{
  "activation": "tanh_gelu",
  "norm_place": "pre",
  "positions": "learned",
  "tie_embeddings": true,
  "init": "uniform",
  "init_std_up": 0.0224,
  "beta1": 0.95,
  "schedule": "wsd",
  "final_lr_fraction": 0.0,
  "train_tokens": 1125000000
}
Each number is 128 + 24 x the weight over its row's rms, rounded and kept within 0 to 255. Layers, rows and columns count from 0. Numbers have three digits each. The size before them is the row's rms in percent of the matrix's.

# layer 12 MLP up, 1280x256, rms 0.23, rows 496-709, columns 192-255
095:117113101091103138129156111106096115160151105089158141114132117141129121082124110121152136169163139115121160115097129149107128169137138144131080152151160142132135101120120125160105151129108126
098:088136110162104080119145068108122106170116122160146158148108107140120125118132096127136105083127124147135091099135197129137144100133144117124145109143130077170123119143130121152130134130091148
107:137084148113120132099153117141096165141117135156132140121158131108137129088136152169121131138129121147118120110123111127119119117127128135067124108135136137103179178133116099123135127141143113
098:099093135150154138122104090138133133081160135124130121114109106168136110096131089131123159105130131184155142120114141104130152107094088133130109111124124124121102155165128116090169124132075126
100:107125117163084125117137115127107164156140111160116149112120137121124117132166139153175133112109105118110177113132127101109140137154161110152124142130122140134088093077121108116124116114141116
103:124136151125160124133101162125178130142103110121083104138141137124154131145123104119113151115118140115150088130132128176136143116115124135122104105107137124155175139151111134085130151141145111
103:116180118147126155108130103089134183130095176151159149219127135119086161115153114107124129130158138099137108149145116098112111147130115129108129159122141144135150096114150151116078169150110115
097:099137095088128114106140119130101128142123106150142178161143111138109123123079111094158154143112106188122118141085123159152151104129159136153140136148153110135161142150151133120180151149183108
106:120129132080115158146162090133080121110109128158130112118119150150129134110063136119123111115122159103101147117127097119199153143126117123161108113133123127131117106137081156153132133075095167
099:125123118085108115136133152088159174115102138137119107109127114139107126156164108108123132138150112141165150092121113126155148092132129143119150129136134135156164126124120146137090138148104110
094:109159108161124060166128119116127114126110112126096152118111138138099105163131162163111164134147167110176148113134089098142133149100125077121126157136177172141110101111099151128127103116162101
105:099122145148160127100151134161155131123091170145134163139125139150171108128134123117148132134105128133128174105139121097133112161134144099102100107147124119090147114126160139178119095140148123
101:144138134118116135109139122119104150069103096128098127151131081139100125153125153154149134109116172127145129124089107127116174161130185094137177178117142128093133127093130128147137124174150114
102:144133128139118146068145094151134129102119098075127129149134122122143135152156114153108127137110109115113156137173135113148115121112179167155117141160133142162191129153111109095147111106117091
100:143119118132130137116081082141145140171127126071127105157172140069129123129108125106150142145155181088126108157100128078144111116116117149171122104166102115166166122134122142117153132154092156
104:142119115164134147123160125124127082126155133114132044092104125099153157094117138132135130126156148116096100117088128156102129139158188178174104122108154129093125099098180151093139124135146139
110:132103107157137142117121094131170140146157089128119138138120086139090134099128153173112124096118081134115144141187132148099116149137114092144099130109166141124087103090104135135127111152140100
105:163131154079147131080137136109135156128141141097107095094145156091169138144160094132141121160166133117128111147136122159160129077123156148129102107157147135111148131099144165135139160120117131
108:134134097112107095096086109141126160159166106127153105125138149156134097130144122113138142128135114112160119120100134110137105178122149148142134168143097076142179148120130152124094139107133126
098:145096137107117108109136094108109163163136103117105112105123100126088110085162102225117144126142131117089160133138185107149075118106114144115133144099168140137103132067129127114163116123140088
098:105141124116121114128125140151083128110180090159087153192105133113117114082122120154117125132111123114095135114137127133164134137147115125139091141160120113144157138129147162123157142063111139
097:137151136071097100127123151149126097144096130131142144182109117099150114147130127138136136165115155135145056113123115149104124167154177144111086148117136122094127132130090107165154118115142109
090:067133109155130166124138137123162117114065128104115108114126090150132119174154111110137117131109124147180114142116106129109164092135124148147150109138115119103129126109149141098107158107100136
113:102138159106141065129147181139127145134103119165111149152142125139096133069125121104098087142097119092162142128126130094127150155126138105127104132153104092092168172171152149139132144102133153
103:125130088179131134119091075140152086151128172113130108142133127128141096124124151133112112128128135155143077128093094147137125102122113128142136099141165127092124160154114158061108122087092141
096:122169142094100089164135155151140115090149108113146104152147155149125102092144095111162130136143156121150149129114143128145078088141148136126128097167139126097156145132156114080105131071122109
105:137132083115196130110117141162140128125143138124142153140171083133152126129119132116113115096161154135077116114151128104102135150141101118145134122123146114153116123145165167124156144111106152
107:111161104113126110124136125156165096137105158125134122117138141097154121130099154107144143153123108167154093123124140101104119127134138101131178137150133125147134163105127138144135113119115133
079:110130155143118164113103118160130105131107131146127148123111127159134139155104181097105165159120101113103073094177146125143110114124145078119119161147144091122151130124146132116148116135109143
097:116126108106126122184126105126091128120159115164140106170136110142133134140102126135158114114098125122130145121145172118143133078173132147136127155108140126093107150108123166122122121131157165
099:108146146165139127143119102177110136133141147147126131110111116114131106139094129154106094053146105138148115142148154122133138123113177070119073164099140112115135122168149103119111095107108129
105:162111116164186176154119147122104175158145111148108128127114097103110159131091115151104165119144163148128123135110126139112142165147137116142146107137116147144114144121119150135133150112127150
099:101097151112135149138158130094124144118103114130102114130144113152113112123141079121138144136130090139120136149132123108069157160104137169166132067156123107124137164126136130071140136151111122
108:121148130112063155081134106114111128167125140131118139161080121152114109133098138096129166118136133100186093165145153124116089155112129152153097139162114125132133144086122126149147117112104150
094:146153126115133127128074157151164118118155134136107166118106109112128113155116130097086159131130109178104103098115109151114117087137114078212139106117107157068092115143140144157157124103100127
102:145142143143127106133157101100130119107160185154133133108115123120105155158117099186086150149125153117166143101101121136113114123122154147142073128152136111150154114107098132141103139105130143
107:133111116135129137082164149153101104105125138106107157106110118083142141115087138159146094121117090147143113134119099133131113075121142159116135113104123130127102149115136114131093128093132107
102:134111136113096117154120115140135149126067150110121108117140149127162106093117124128111162121108142126126150125120084095081088143137137134145148151130149079102128120090119128164119146160102118
098:108137103139117109122165125149120138101097122088139099136115118097121105152116124089105137193178167133144124131145145178127149133120133126141129135099149130082115115122146156135132135135150142
099:131102111166142142171109147129126148118143125144133101139134133143151043117135113101135145121103146156116167119103136122102121102122169130154118145136149117117193149080161172129154101135164125
098:137057139139061152102145131107103156129134072138123150161127135087136136136120125150128152078133159116111100126099135151138119166107111098156137090126151130124128160142119129156076134132116115
096:125095128163147138114155153168129142172154126119131139122125092121115099122176103136108135168131138138129138131132111143133103141121150114136129134125098114142128119127174144153109166096145162
106:102177109139101160104117145126119124147111128149092138115070121106145070160157155111156171118149114132143120128140128120105089131101117081121160126154147151102128119129146158129090146119108123
093:134111161116115137144113078112164105145139119136089105106109117129145098140104174136145130142139064175117148155174131117153129135143130134115147135155130120111154114123132082147170141108113107
097:114135154098121132148121176140132130109124108106150129153165129071123113072139104130150135097150148140127169098133117096136104110204122086127117098140135171119122098169128130102165137183153135
106:143103108147133107145122119153138119121146144115137106106109071133132102098156150123129142107135184106135144126160105157100082113123096118139103157129143127132087134111142128145135119149104128
101:144108137112105137113144123155103138140084110109152107116089099091099131123117125133129175166108139153095147079134131095152126099140088148121098119120088173170116147174138132163147141120092122
104:107097143138134105136114125102117100149102163145156111140132140153091107152124128123142122147101110134143109179147139136103153125084124087141090152148123123130134121117119104093140117142163090
096:117109085103129132152177111136137085112096135128106115111140188100136126135110132136142134119131109107144175085101066115137109147133147142129156177124139102149114172104144090147126136116153122
100:133136158187141156144087110098139109144152134129120147124122161132142111131101126116129062112128116116122123090074085146117158160153130102091109148142097114134147132158092124118126144124152174
125:143116142115071036126136170124139152130120112133139154094141149142118138134145126153119081155172134114115145112138113078099176097118083127157120133141133098099105157115141124141126126155120146
098:138093142091133136162136129128133146168137121086129146163126074151106139115140139116098139135159129083133122161127137097137113114125119121116191143126136144160117130090106158154155114083152125
091:114139105186124136150121111104083133136141110120129126136118134156170165141147134089102155123138136120124155086065133166148174140135090087147148143152164099060127072104136122108087100130097164
087:155142146135100139154150127162166153150121128129128109106123113120114083126104148111164104124138110144122105122101147141122099130098129102094112153157150120109135175102138087113109133159098110
108:116125116117111150091118149128104153126115132133134124163117104177119137145139123142163155167137084109107126078148135117096124137120125161109122116124148160138163132115149146143100159100111155
101:150106101086116150125120111174121130116139137134135172143115139135119079118106097156112066143134176146150146102117119150154124132178124114116097105149152096134120139138136149109082156101097085
089:163099095107134137141128088160113154116123108156077138089111165111114108145109157123123122122141185149085185145148144162143105141120091096102087131111108095129140127151137178119137104107134127
102:194105107142126133085142124139102102175110113113160100138144139151101110119087108117111133137111133109146135127120134145096128149114144114132110190126108137124121180150160108210116128136086170
106:140131122157155143132053131098128125131178098118196093144126115148120125141106136095146158139149106150115118131147101142147185110099099135154142123155109136142101161132132146106123115141120134
101:157174098114116161124108149118120158112109121118153098126128156140107141162171093133096139105090107167125117151193139141162092106129099072117130129154105092139140066131152150158121159142119125
103:147139104111085139120139104161127158097127155159165138109119144091085142114115171136137088135139114143079140102114125135169091128135122175132154147120110187108133149122140117077140145140084138
105:115101109116120117140153104108107105139137144077146137156152136132064123109102088122142127084117148186092115168133123135104159089125091102118133106169150121145169108086136130156138123142142144
096:126148162125085143111125162153140162101104145130127127146153143120119141113128109137121134124133109113133116165146101136145140095110119109093183112146090125139133130127125143126123125116131132
103:124145154179091103108161143127087166112171095134142086116118117152119123122153122112160112081130136136084139110080114108158076125116132126122117148109154174145115126111132108102132139108176149
097:139089101138126111126126166131148122169134138147140138191117099123094095117116129124102134141121166145147110122104100132096123126134180095143146120119150135118146162129094147160139144098160112
106:161146138127163137081146118145137085142104136133103169100137139053125082140160163138161162129144137117124117129141081138155123113109160137115108127098124152105098149083132143101118118108114114
098:100097130147144121119126136121157112155079130105125078105139137101146163114149097069170142133089148064127158100162116139093135133097137115103115128170103174132127140105084137142133153144130120
097:116143135142110130161116066136120170101099107148169095148112136121131141118110151181079150122148115127130106115097135136117120109103110098131118150143127129133154147128114176104132141104080118
123:108148131084130082132157132095150157140117134116138138176136131111137088110106158114152106107105148105101113130151105129149136122162123070133146071155131134137174118070150147143134126164118144
105:154127130135087162128123148168133166149165096114116153137131142142108111115109112150124094172161122103150095124120136128141116132133118119106144079125111121127126168137174168110111124145120140
106:146148127093165136120132097113126108186130161137157162148139142138105127087139149172105124147098114134132131134149133164124084155085135122090152154130113103128143146154115136152136138075109143
100:157173151112143157154172127182152096154115114111140128123118103124114105094146132186125128149090096146162111145094118116104134129121169161148142145129111166128161160087089097156133128118162120
102:134133114134111135099121134129141123109144121144167090132146144151134123083131177123099109133147123128109153127134140132108146135108100143130149106132140131175101078113087132069156120122167123
097:137104113103094136164147132119148149120135074150111130135137096119106162144125088192129131127124188120101105118116130103093165114096137114139093155119188132138094101160117123133128115140159105
106:115097137111096166142145084142149101131122148149115104136070158127146128141136079142126184115102161143115131107117114116126098124158160123130120123152164123147134139157124163106156140133136091
099:137148124075140157139117150111155186159064161133112126156103107130114100110096116137105148133137153109113122121123112153107117148138097112077111146061101121134106130130123081133099133112103114
103:091168124137109117148132137184106124124129141120155167138143128117147121153169129115143142137132165097144172112131124152138093105120143144137139134133116096125136157102140143133127139128114124
098:108146068157116150137124083120115137124111114118119147146134174122128167130173148176114146155134121129115139127096136145162139166184092153149104130142120122120109143115102115113113153096123120
103:151153166131146152136150131125112161128135145118158135148136167155098136104138149118110131132169138119130125148145126123129155117083153134154146136095102098135106165057126113128125103146122131
096:134133123141133046130144136156152120142099115178122149123155126145136114109128158109139110133105134148124101099144115082118130141147166111062146107162128142161071099094124100131132145100136113
102:147118105113118136127113090166149106129095091134134172096102163166114137118153157121152169104125085141182159104112137148144117157116161147130104112138115119161102105106115129148115130106128161
104:158110163132121164124107128114112117130135110169128138141137125177086097130113175131098145122134139158122066109112092136114112113112114095163101140133107093132130156160152138144109143131100124
094:131102146119100149089100167118127136133145160098126164112114126098113120123148114153132119116157164099145136127150151150127138147098161138125177131120141124138172134146116143123117113149115108
106:093161091131140066149146142167131093147140143136159091128107108099122092104113136110122168154121129100128091109140103173102140127141138128116179123134149134117119104107115146127081124130148136
099:160126106084111154181166150084101123123119154129143055123102104149161101130154148118131130158107113128189153108127082143110106130146152160131122156141159121102127108128135128148101129086129146
096:097153110121165123103126156098140120151107102114119117167125118170161115176136123124144174094126124111141114119145127091155081128157118134147128165134138095129125133106114135100096108149122098
097:111126119122113127109123103145140120121122118179120133108141147121136145162169069158108108108130120157104080165094137178114130123098100149140114128151141104113136108147111130125145123123135099
103:143131099106116077167178129116131127099110128152125105088123133121102123120166117154108116116146159128128147151130150117117111106169150108094144140133075142148128123120135116114092124130129130
092:149119109108089127148115138167141136138103133094128100135112161100108131132097125125115117109147120164118117130105129130103150160116121089141118110093104108127130097149118074091133116153143139
099:132147115126118180101155177146071130113124129108137103146152137129144147101115145154167110157153124108145188140161116146140108122136132136156119119089145108128108140131114184142107128129135118
095:150162179092165107105179118130119133166148089099120125125088137168127141117117120155137144139131141103145105141098117121102094102103182105155134170126152105141143111107136115163133072141124091
106:136132121141150134131082116131127139155095154108120126131108134122137153134130130082150096101159077168169086085119160150145120152103110150147113117166112121138184124178132090133126119109136138
103:139097146161127105086104138118126065113151110153157083133096155151118087135134119088118123157139127130151142122125142169132067165088158064081129151091105117142133112127124112135138134095103127
101:139101112125121119101126128176150112098110125103134072128152155108131106120115109156124099107108096070172144112116134116114090148162146121091148103157120142184179100163094109143133139149165143
108:128134130156121151141112147138074105139119084140116093139122128171131141109118121133113123166139155138118168097134073128090100124153113129116145135124128131142176131149119118136145128118109111
099:126182155167123111147119165133144134126118147111077139129126091127097118112121163122151107112141149125117146123112125111123147097110104127104103117085109085151174173102145143107060131137146147
103:152138120182116169098145158135108108168130123113135124133125115098161146116119139099139154126137131122128152091144113133094081127102109114108096174139161125133131127150106177121110117149139103
079:128176124067140158159097113139151108118148147127177131160119108113092130123130148192134108114089095140113106140127152101110170085133157129159130098060111112081112114107153118133135128092063120
090:163091124106185134127124144149141148129126114135144084085130147149123126070142103159143101108183180126129125106146107137125182132146151116133153086117139115131133114103109138091103137119136074
093:167142174103121093141122113143066136086145171131124141138149136148097143105149106142101135115118114101122066147119121116158129142086126157087140121155136159121130118134123127162117107116136140
099:133147139097093124153136126148120130141121079140164122146142103127135167169131134145095143116126153127128132117138102098113120151124103125155116138112133134116172140138100165099103139100106159
107:162111154104146105106089122156113109154124133146128124096128138118135142138126118152168092161140094165134171164170106154120094131142134149115109079127144111100158165092135134149067147144149095
101:136123148141121117109126122072134169102115113098102163150115168115149127177190157159117090101152105122118142072106111075115117136155127113116143134096105133141132097099144124117137104130119129
098:136143139119132127142114113126094156144092149099138163161123110112137098102147122125093146112114141120123126134131093089124152116130167122128122124139103127120080124087150123157132167118126135
105:146170117097149119120092115124159161098071114166102155126094122115111123112130192149128130123134083110136152111112124149106161130104104143129115137120117160108183132106139189159140141114129117
095:182146103116165113144155161149130142159135171152170119132152139149088169152103172142134177146129133134108138122124129087131157126121117122098120149145138143068136088140166123145092165172131125
097:160133130078155142096127102107143134103167134122161092154121081125152133159089125121110138099175124124101131136085165132139127131105115163121171149158105114147143114117109137084131125092087085
100:123159146128104119112154118141114131093163119173113105145116075127120118126137139108067132116126166059116130131187103151107158126148130104147146123123154141120131138144109138121115154122090165
102:130150101126110151105145109120174115135108150155141111159110117130075115088097167125088113116149115153158134127124123143157105102137090082089126139165134104124116156123141117120151101126158119
108:157142080118126107171136136164090160122126091097127136148120148154166104150139150110129139124153088112142171163140143182117136144116129098148123084116160114125103103174135150142128127129137161
098:168128137159106128143142168133139170086100116127139163109097089145104139124087156139136137094142128131154133138114100120126148147133120152190134079148166105127123115140184127147140115113131108
099:124142171069123121147090121153103139128137083146116133138117139099117169144153155119122141183110160146116137164163076095128123108134125140096103095134126128136147139064141134097128113135111170
109:168155147148130142115161103122123112170138131136132106143132159145106121077153181128115153107135183138146177117133093119107157135128142138167124121158139118105097071102178135181161166138079103
102:143122107144120135096144117168110171135116087140137125138152130142098130139111118120102087109155150139138080116103103094105106120124181138153117071118138109139124160113092102122147140123150122
105:110112121111141187101175134140134098129135132132130153109132110119144117101143138099079153138161131106092134126143107164170128122128109142106107135128132136113190149110149081104125117119124134
099:141092127091139087146099106100131113155095111133116098132177125123133098126112150124139160109097146143124174170111130117146179106137135139115121115132166099111105116095111107158106115095149109
099:129141152151106104144122093142162126115124130127118101174080119140141101100080092157120134141140160120112144152158137121140153133113077123119145123124127156120164136173093141178104137138164127
100:113121125141109125191112136139104109130118129118130140117109161144081147154101109125060125076137099126091122152141111120153125082145122136069132160146126137142115096149150119111179160114142144
097:152153120149147124108049102114106131154123105166120112150124120104128115138115128088142095163190136129112169119114131142139114100121123167121138117178098099159141096160154138123079125129186102
103:144139148101127095109119125104118158142079145103130132098109124124175103154126068147148144142111127093135097146134102071088129136141133111185118125149158126131131141169105135118118138127105122
093:151112149093115138101143129131148159145103132114131120131164154122159131109081152142124129148127133142093136135181121156095124090127139095132063129105071102123120117166157141145113176123161121
112:151111113183125123166114135108096116110118158166140125115145105101119131139166173161117123117137181143111135123116108151110140088175101177158109170147093159146128097158155104139117112134112118
092:150120107144104140133107182122136150062088114159161117071150110112115114112084121145099147095141119149114129145102098161113096103106119111187124141117118159099116159172095140126137138142139143
105:144125173096133124126113111095129126092144172115147142150134151129148086121158137160104174168125160149139155113110090130145114139139098098135143101109139129132050114145111139114095140117104104
099:121097126108111178149139117102091094121104104150152129140124102141123085105131131156094139178179142116152130126142119127153095163173209159135085148133152124136137126119102108073152145127126124
099:091140115165119124135120143121134157155134135127132102121153153110125107120101119131098143123150160137174095136125083116133074153125178105094119125140127091119158144122101122139125078120111139
103:155139091068101137119142099112072123091171101103161122110140127084129157171137150112093169130140122137113092076134101102156101131119155114115143183084131131118088142138145177162158097122139121
093:148156156115100155147113157107118151132109098127108128142174136148129141128129151129107133122179106133146151101096121136131107170135133133182127130124126085136173143150046128136137156131094100
096:118154156129162129161126133109130167104146146150117063072124144120112100121137121117147083130134125109129150118118107151120086140114098092146115116119104112134100158088154103146121147077125135
084:167103134113128105124132126080122178120173086131124150168110146125159147117126115126069139102131142140098139128081138128146146128093132093122095128125131080134126144156134139093129120127119134
088:115195135101116109143073126162107081111148179171145112128144106081097120108087131117132141156141116129138135072133132113145126160141142122112150136155132063134179092146162157089158079117105156
108:112076145113129161116115087101096125120121112142171158115094129157098178092145148161153098111136144141147134111115113119162120149141090128126116108102119101111128113172083148125101147115144089
106:123146107151181118136172227121121150142135114121138153137125133130132118097150168159101165136091195126148120123096097143140136110112142109091152130157111130141119168129116089167097141089105114
101:179075162145088105137112127175118159095131119155116117086138139156121098087128102107103110154113150099118139105104099106107138130070097129122101165146116077142120148154163135133098119133122136
102:117098124112106137084124097158127134100202084131110079122119165114129093104156078095119113109135151187084110131108095075113121156141153123113110117151083111145144138134129122159150124132099130
102:112128156145105154160104103190106148111108138130133103118136139181135093121111129089108133124102128132109102152145088105144148104139110103166114129121089122171157133071135112105163169125156102
105:122149152135089147115146121107115184123078133149145159111110131104101119096103157148140109133137177161174105122153109147121087123134149113139096106183095126141147177131142125159132123097086167
097:165132077144118178140154115114112145122103098144152080121145123124135093108121153135171145118127145146187133124192119137076142112140120139149153120111128164094119162121104144132118079153147142
101:122120099139127142152096161111113124166160122135111120157110116130106108107172115147105144177111137146143114103129129104098107136090121157156138154111107125135136085125126080169167145137104143
099:098154093128109104115212133169121139106146135122111117161120144176147100139150144118110144119126140138090096093131122141124155139161125154125106108139113096099175134127162158122118169138147124
094:117120130113126070093114128113113132105136109122116113131077176132108134114138104113084132163120140109122137139170114112116173100117150137141091140123117118122150144112123135146114099171096167
103:151129152130125159108143114135150155088098111100112121131126132136137084125165107161138122129143159083126116143109145111116145118118139112122113112110127119101163066163099089129149139145132114
101:153155132181125154144106119145173108109116127130114102134145111096086141147111137176101122076116114105158109132141104147131143120153108135130163097109133168148111154164147141151110095113137082
101:176115114153100137104094149139121129115125174070130133137142132114142061129137132150133116121143104127138122107102126135103099141124116165115128145121111113093144117135148133133084132159116111
107:144141131151118098148139070141116105141109142118132092154120102144078118151142110131110124103184143123139144125128093150152143142149149147055159107090134115152185110138120163154110134123104129
093:163126173107163086147115124149125139131090103137136131102143149118159116128166110140076139146100147124114119111180096125102141136127177117152097100131147126143058149138088111131098116124166154
105:097116139117121169113148143100157122160128102095122198161151177102136132111152135158151116165151148134148113107154115134147137086142111106124092163094103151168136090117115091092133085070143117
103:099121123136114108121127133120079132141102098136127136145139132113127119112156109121141127129140181131134063101099087096165128108134131105094146092146130141117140153137118132169111121145126144
101:121176090135134110136158091169115134122142146125150107145124120116143154174130162097141147117155138114142092203116138115099156107115147148121129118138148121143096150128155117142098095092125119
107:145086107140127092100144145120127139164122119142150083128120148178143105149144156159098118157115138148143103158140131122140133149121116146141104146196130154107176110142146147110147131141103154
105:118104125091130097139122118080129152096138148105152145136152139124116150139120111131124147106140133119117141121108141127124182123109094086130144124097168140124116136105165156150103143102141109
093:135107162091105120122127154157123189111135087106118080097171128152098152118116146185158083101137107124142119124108120130110108165090182170179140084162082146120141116116087150145142146164112115
098:091143133107098120108175103155169111076104130128144119140111073138122119114135109147127151099156114135151120121076108111126127165165117143149144138092117146078149167121156123133080134105116135
104:135162072121171130117185121149151128117160135117153133102176127149106059118076096095096144131168135123161128115069097166145098115132077123122140155105138122168069138097123120124101135082098153
115:107135129108122111152144133154106131121113170090124104136127131164126165126137140157145130133111118107131127118120078096112115128132126145123130094101170094164156140116090118133140100100145124
089:113155139128098117138111105092115102133130124144093160113138110172138108150122113102147105125098146157107143098115158127170161065103083100152107093130120124128112185086090134136146146108098133
092:099140151084119135182117118109156121132134133133114091148109121163120134127067129085140110120144111118115098116149136127155165122154132118101102107153139141125162120146162090152135148103144113
102:082122101140123112130139152148125149119132110169152139121163123083110134123110090154130127099160160127107157114096144147145083127154106117136119119118180105137159144103135111084116122130162101
088:137134154100132152125152127157160120144120108097121133105143082111134124080151095137128117136171148113174160130138091127172154094141102109127136110118126113119160103148126170094152132110170128
102:110086126183140150129106160110104161100126064092182116083117112120122132146104129168134135160110075162133142140136128171106144124135100100175083129128179120137160150129147110113145151136121151
094:144120145160143100160122187115157147125109144167120112144157125174173106144130101130108111121154145107148119121104155110108114141127167091143114143113163138112110144114095130130086161159143102
101:138162131117122129133139116171129154130127131072120141144150149130120097115129116134136161164165137142119159105112108076120101111127146122158122124153114128156128107078125122118143106130152091
105:123111085129127172117179138122121153105126136165152118115089122113108108097095119161094155138101123172150140080128085159112095137166123126124091153116142087154108144135116140088138148142096130
101:126076094143102123174082102142136089150122131158137112130109155149098096140157098135071129145109154148143129143139144093116113128129162128146151126084065139131149149112112170129102136125097120
093:112166115145109138132089139107140128136121125153141127111124171170142131098117136134153146067129162133128126122130142103135166144158109124137139140064117168123160109157163116125114082106131095
088:124140101126119136130122087135141110148132093123153096133128090153129118108145157164118131138153165111132075109115097100144099182127144101110126122144124163106136158138133168113095096138147108
097:161148122123116146150100135142115147136107142150141147118111110108090087136110130144101120118123081098141107154115103103096142144121099086165123149095111174108148085130168154136131114144112095
105:157128140111133123144115142115120109140101142150090134132111146155141139177085111131101117156169150138143165122110092124123168122151122092144138109131115140138132141128122097159097137160133166
094:125119094143197140157121136115140141123122113132129080129115171120126130133147105145125128146137134098129114163156123127098200117131133121115113124135146140119116125106120105096128135132145109
095:141108128123135143141112142118112144114114165097094110139149152135128144121123112142136159115125158143138130101141147170122132125168137112117125114125166133128145104094122123105148186144147148
103:155161140154152114116127115150174144127132194114157130147190096091144133109119110099115090154157094139159111131148131094113152100098114118119112114115102105129090175131162145114114148135078126
103:123126118111133119135142093140116122147089160142140152109172104124107107140099147130093142105150141132146128142142131132135136123124110116105143147140123071044103163126109143094124146118113115
100:168129093144138081114081135172113126156104142106108108099106114107109099093115099173102138114133110114136102151126133138112110148120143136130120172145076176161145122091128109153143108078129126
109:100108148124126142137145129169098089115124111159113111142097122135123084166119160174144141132170126112146155102176120147164117092137115155122144144154108116180135091142133158155145142142116166
103:152111087141102112123154135106113101094175111149117118110111142092160139180153093124183127130141128108136086131135118141143127124120145090094151135180142155102178127117149113132129114126152135
095:097136125133143095135115073132123115119090123169160162160102127123104133143103144139146136137091143119101099120138108128120116073096143111103101135137129096136137108139155137125113174164147165
097:117106159145112142117134177146147122153166104090173131143125102107155144097136097099086093133116130140129090129137114151152146134144132114109112145118137128116110122145141089115102108163139150
107:109119128143083151140104118131110148088145154095104114131122150121120090091175078136116138143159155163136138095162067154131109123118116133095153155100119173132140100174080169117108150139161150
110:140115135126097111142101159135133153161113087154148117179117084089120128104141075158134149138145148114128114094072106143132137163134133151129158111102124128131108142121109094125132131117140106
102:132104106144130093150163112122084146117166140118124110122139151121097098127146148147113090139132135127130111125167131179141132105158128102155102091136146136122118144161113139118137074130168108
098:137122126160109139118120113131129086095168116203144136130148176118114166124121110164094165113094099144138120136145089123116127154144105098114112135115141177112165136126095137128132152097132148
098:132106138120077132138136091129138139104135144131099135136121100130081107109136142134124115109126155156139124090127089173138154121113113116119126155143130096166123135120109128126145122134093130
102:157123135111115148167133137105149125112136092114172162135083132145135201102079132153119157133154167124136113099131113133141126120130145106096139143107111138130121123096150117096121112132173134
100:179110129199156109143117101121108079142127120114126163088116144183077118114118146129100132116154116108129162127119128113117130126118128108107097150157161139140139156115141098105130117121126127
100:117168115158100094154082176135130160147154106112143123139116153168139143108102112123132132125129132103154099111105117110132115083095145164124124113123114102146127105131105149140144138098103165
097:129140155106178137139122146131139153160121082134121137126114076169099137160147141129095138143198143136129154197114087150103118107117080151122124119129121123151160129112140144147105143121135158
107:153111126136130110128131144155165115120131115157116074138163158162108115114091135130128122115133133148109134135155120127130086136034117158112140145095153169076121142124139127154166097112114116
104:192126105172122130117146154134153135124140165119065143127128156134165140112147205134149105114152130118152162115162097167143119084141132081114140139148137115151124113137129097145105159122113128
097:137142150154081113102119098136133120118116101129146166176117135133096077111103103167102119147097141088173128133112123163148131146119178094134142142106126167128120189124098135122108128150087131
107:132100174156088113135110120152132154127088156166182087120087110099110125127110150101104113153117161124145136132161122127088156135126149156146126153149163142146121125136151110154114166146122166
104:139124153131118125120103150142119126107109140135128119133148103120077123100077100161161110142121147180150133121177150146140103101175126153148133152124132143153111139135142119111152136122126148
097:132118149124115121128107129109106133142164099113143164151096088147119131118113147120135129120118183115112145165155143098084122084174183126141127151105138109178091133065067081139073076111118145
095:145115141121091131098125148153113145148126135119151118126103116172140118093126126116134161095107095109146143114100134166127107117145102173128122146166129147155143100129127141125123152084109087
092:139120166129083079101085168133113124107171128129132115150132082131155089149111097125164134098136166141164123097128150097136154164066151155168166129128096138142153103145105112107141125145167136
104:094140085145140131101132161141107146166076118140145132135120139146110119117117184077143114114135125127093200137132144159140150166144137104100115142100114100116148149170158179131087133106077132
094:133093118134123111156163136134075112157104127117070137115122123075125159167098148117094109124095101155142134151115118082103136113137144139105099108093123148118113134150093165137151148123136132
100:119128106117125158104098126130091183108128082137112129147110145171135137112140096125150110160181170152144158176118128112143116122074103111179106090154118137122118128134117153140133105090093162
103:155143109144157145106102148130118120140116149204136077132104110107093115115124147167101138155110129132156127096113107138138142154107092102124122103138160129147084137152114108119116133143116136
104:127104119153101086136157077148125141149094074106109117102108116175126153142136111111075128109131149142117135116121106110159136095100158110136115143153123103113106069133107110141122112143120092
101:132083106107149103137093150088089166119137144166122121164106142155140120121118126135133109137146123110178079120151144128128158165093133094151122173133154119153095156158103116108096153124130119
097:089142140130121131105092133090078119148136158101106151173103084130104072108143135115099086174127108149069148107108123154148142141170075153103098166134137119109116123139162140116093122176078089
101:150142152085115158121149122174137125154121097153142139100098104130109120117144093155111115136129114131148111144111127137133090178134144131140149122138114112125126103158126204119120135115140116
104:129126123112143119117135148159098126140121090123130113138130085110106081135126137087105095134141140151161142110183102118136108166138162119114137158120121118154131113114155166148097081083153106
108:161170102133142129125147132134119089102083134112126184142119153101125144128079148165125144154120109139153109103114116120140109144092110128117089134094153148090112140138152125106164081134169067
086:129117195139136139115145137110076117106150107109158132100112160125127192158099137151158161116096154122078118068119115118089140113117098172122127136175160149129136112122151131120111118126139146
098:101108105155129132131127157166142134144115103132186110088150171139145129136151154138109154140137121141126169116146157131153096138107124141108154122142132111071132151085120133102085134168172130
099:118160136120143116113133089141113132152112105163101103100096138129129141092150102136124135130125164155098128161110115147125179113131138098144176132146071111083106094118122130112165117153117115
104:139113155091183161126142147151108093167139091126127128150167099107119124103124136132130170092151104120121114137120142137099115161139168129110152112124119145129099136113139135154111183111110152
085:106149143147118144119086139148118139160125118124120092108133105131135147118158116200086109179110154151150142099105102095099107148108155094116127115134102106108162117120128114144108149155143107
094:121133093125128113059111087127148073153152149105105116129100155159077155082108132138180129121105107157159102139129121136124125127136135129145119127111156135088112109090154146145147143097155124
092:107125160137138143148088166153128086139150089156111095122153099141108093189140116067118122110093082098130116132125140141103119135162158144137139107156124113147124173128181139069133145144125130
095:134111122125135138101148123099162131155168127118139150111120128151105134161139168113134126108144101119106139122168131088124185140099132172131108134086102095105142150139136108152151123119139165
099:123123098100141119108084122129149109109126106119152137135191101126101108081130122141111162144129087168135084128141160102126122134126107142111127164145130100123114110144117180134140133102103112
099:127143158107113133127143120128141140118157121151160152101101124098140098163125116166147119151139123132105142158150122084121120142172117141122125123124108147144110152138135087126104162103156150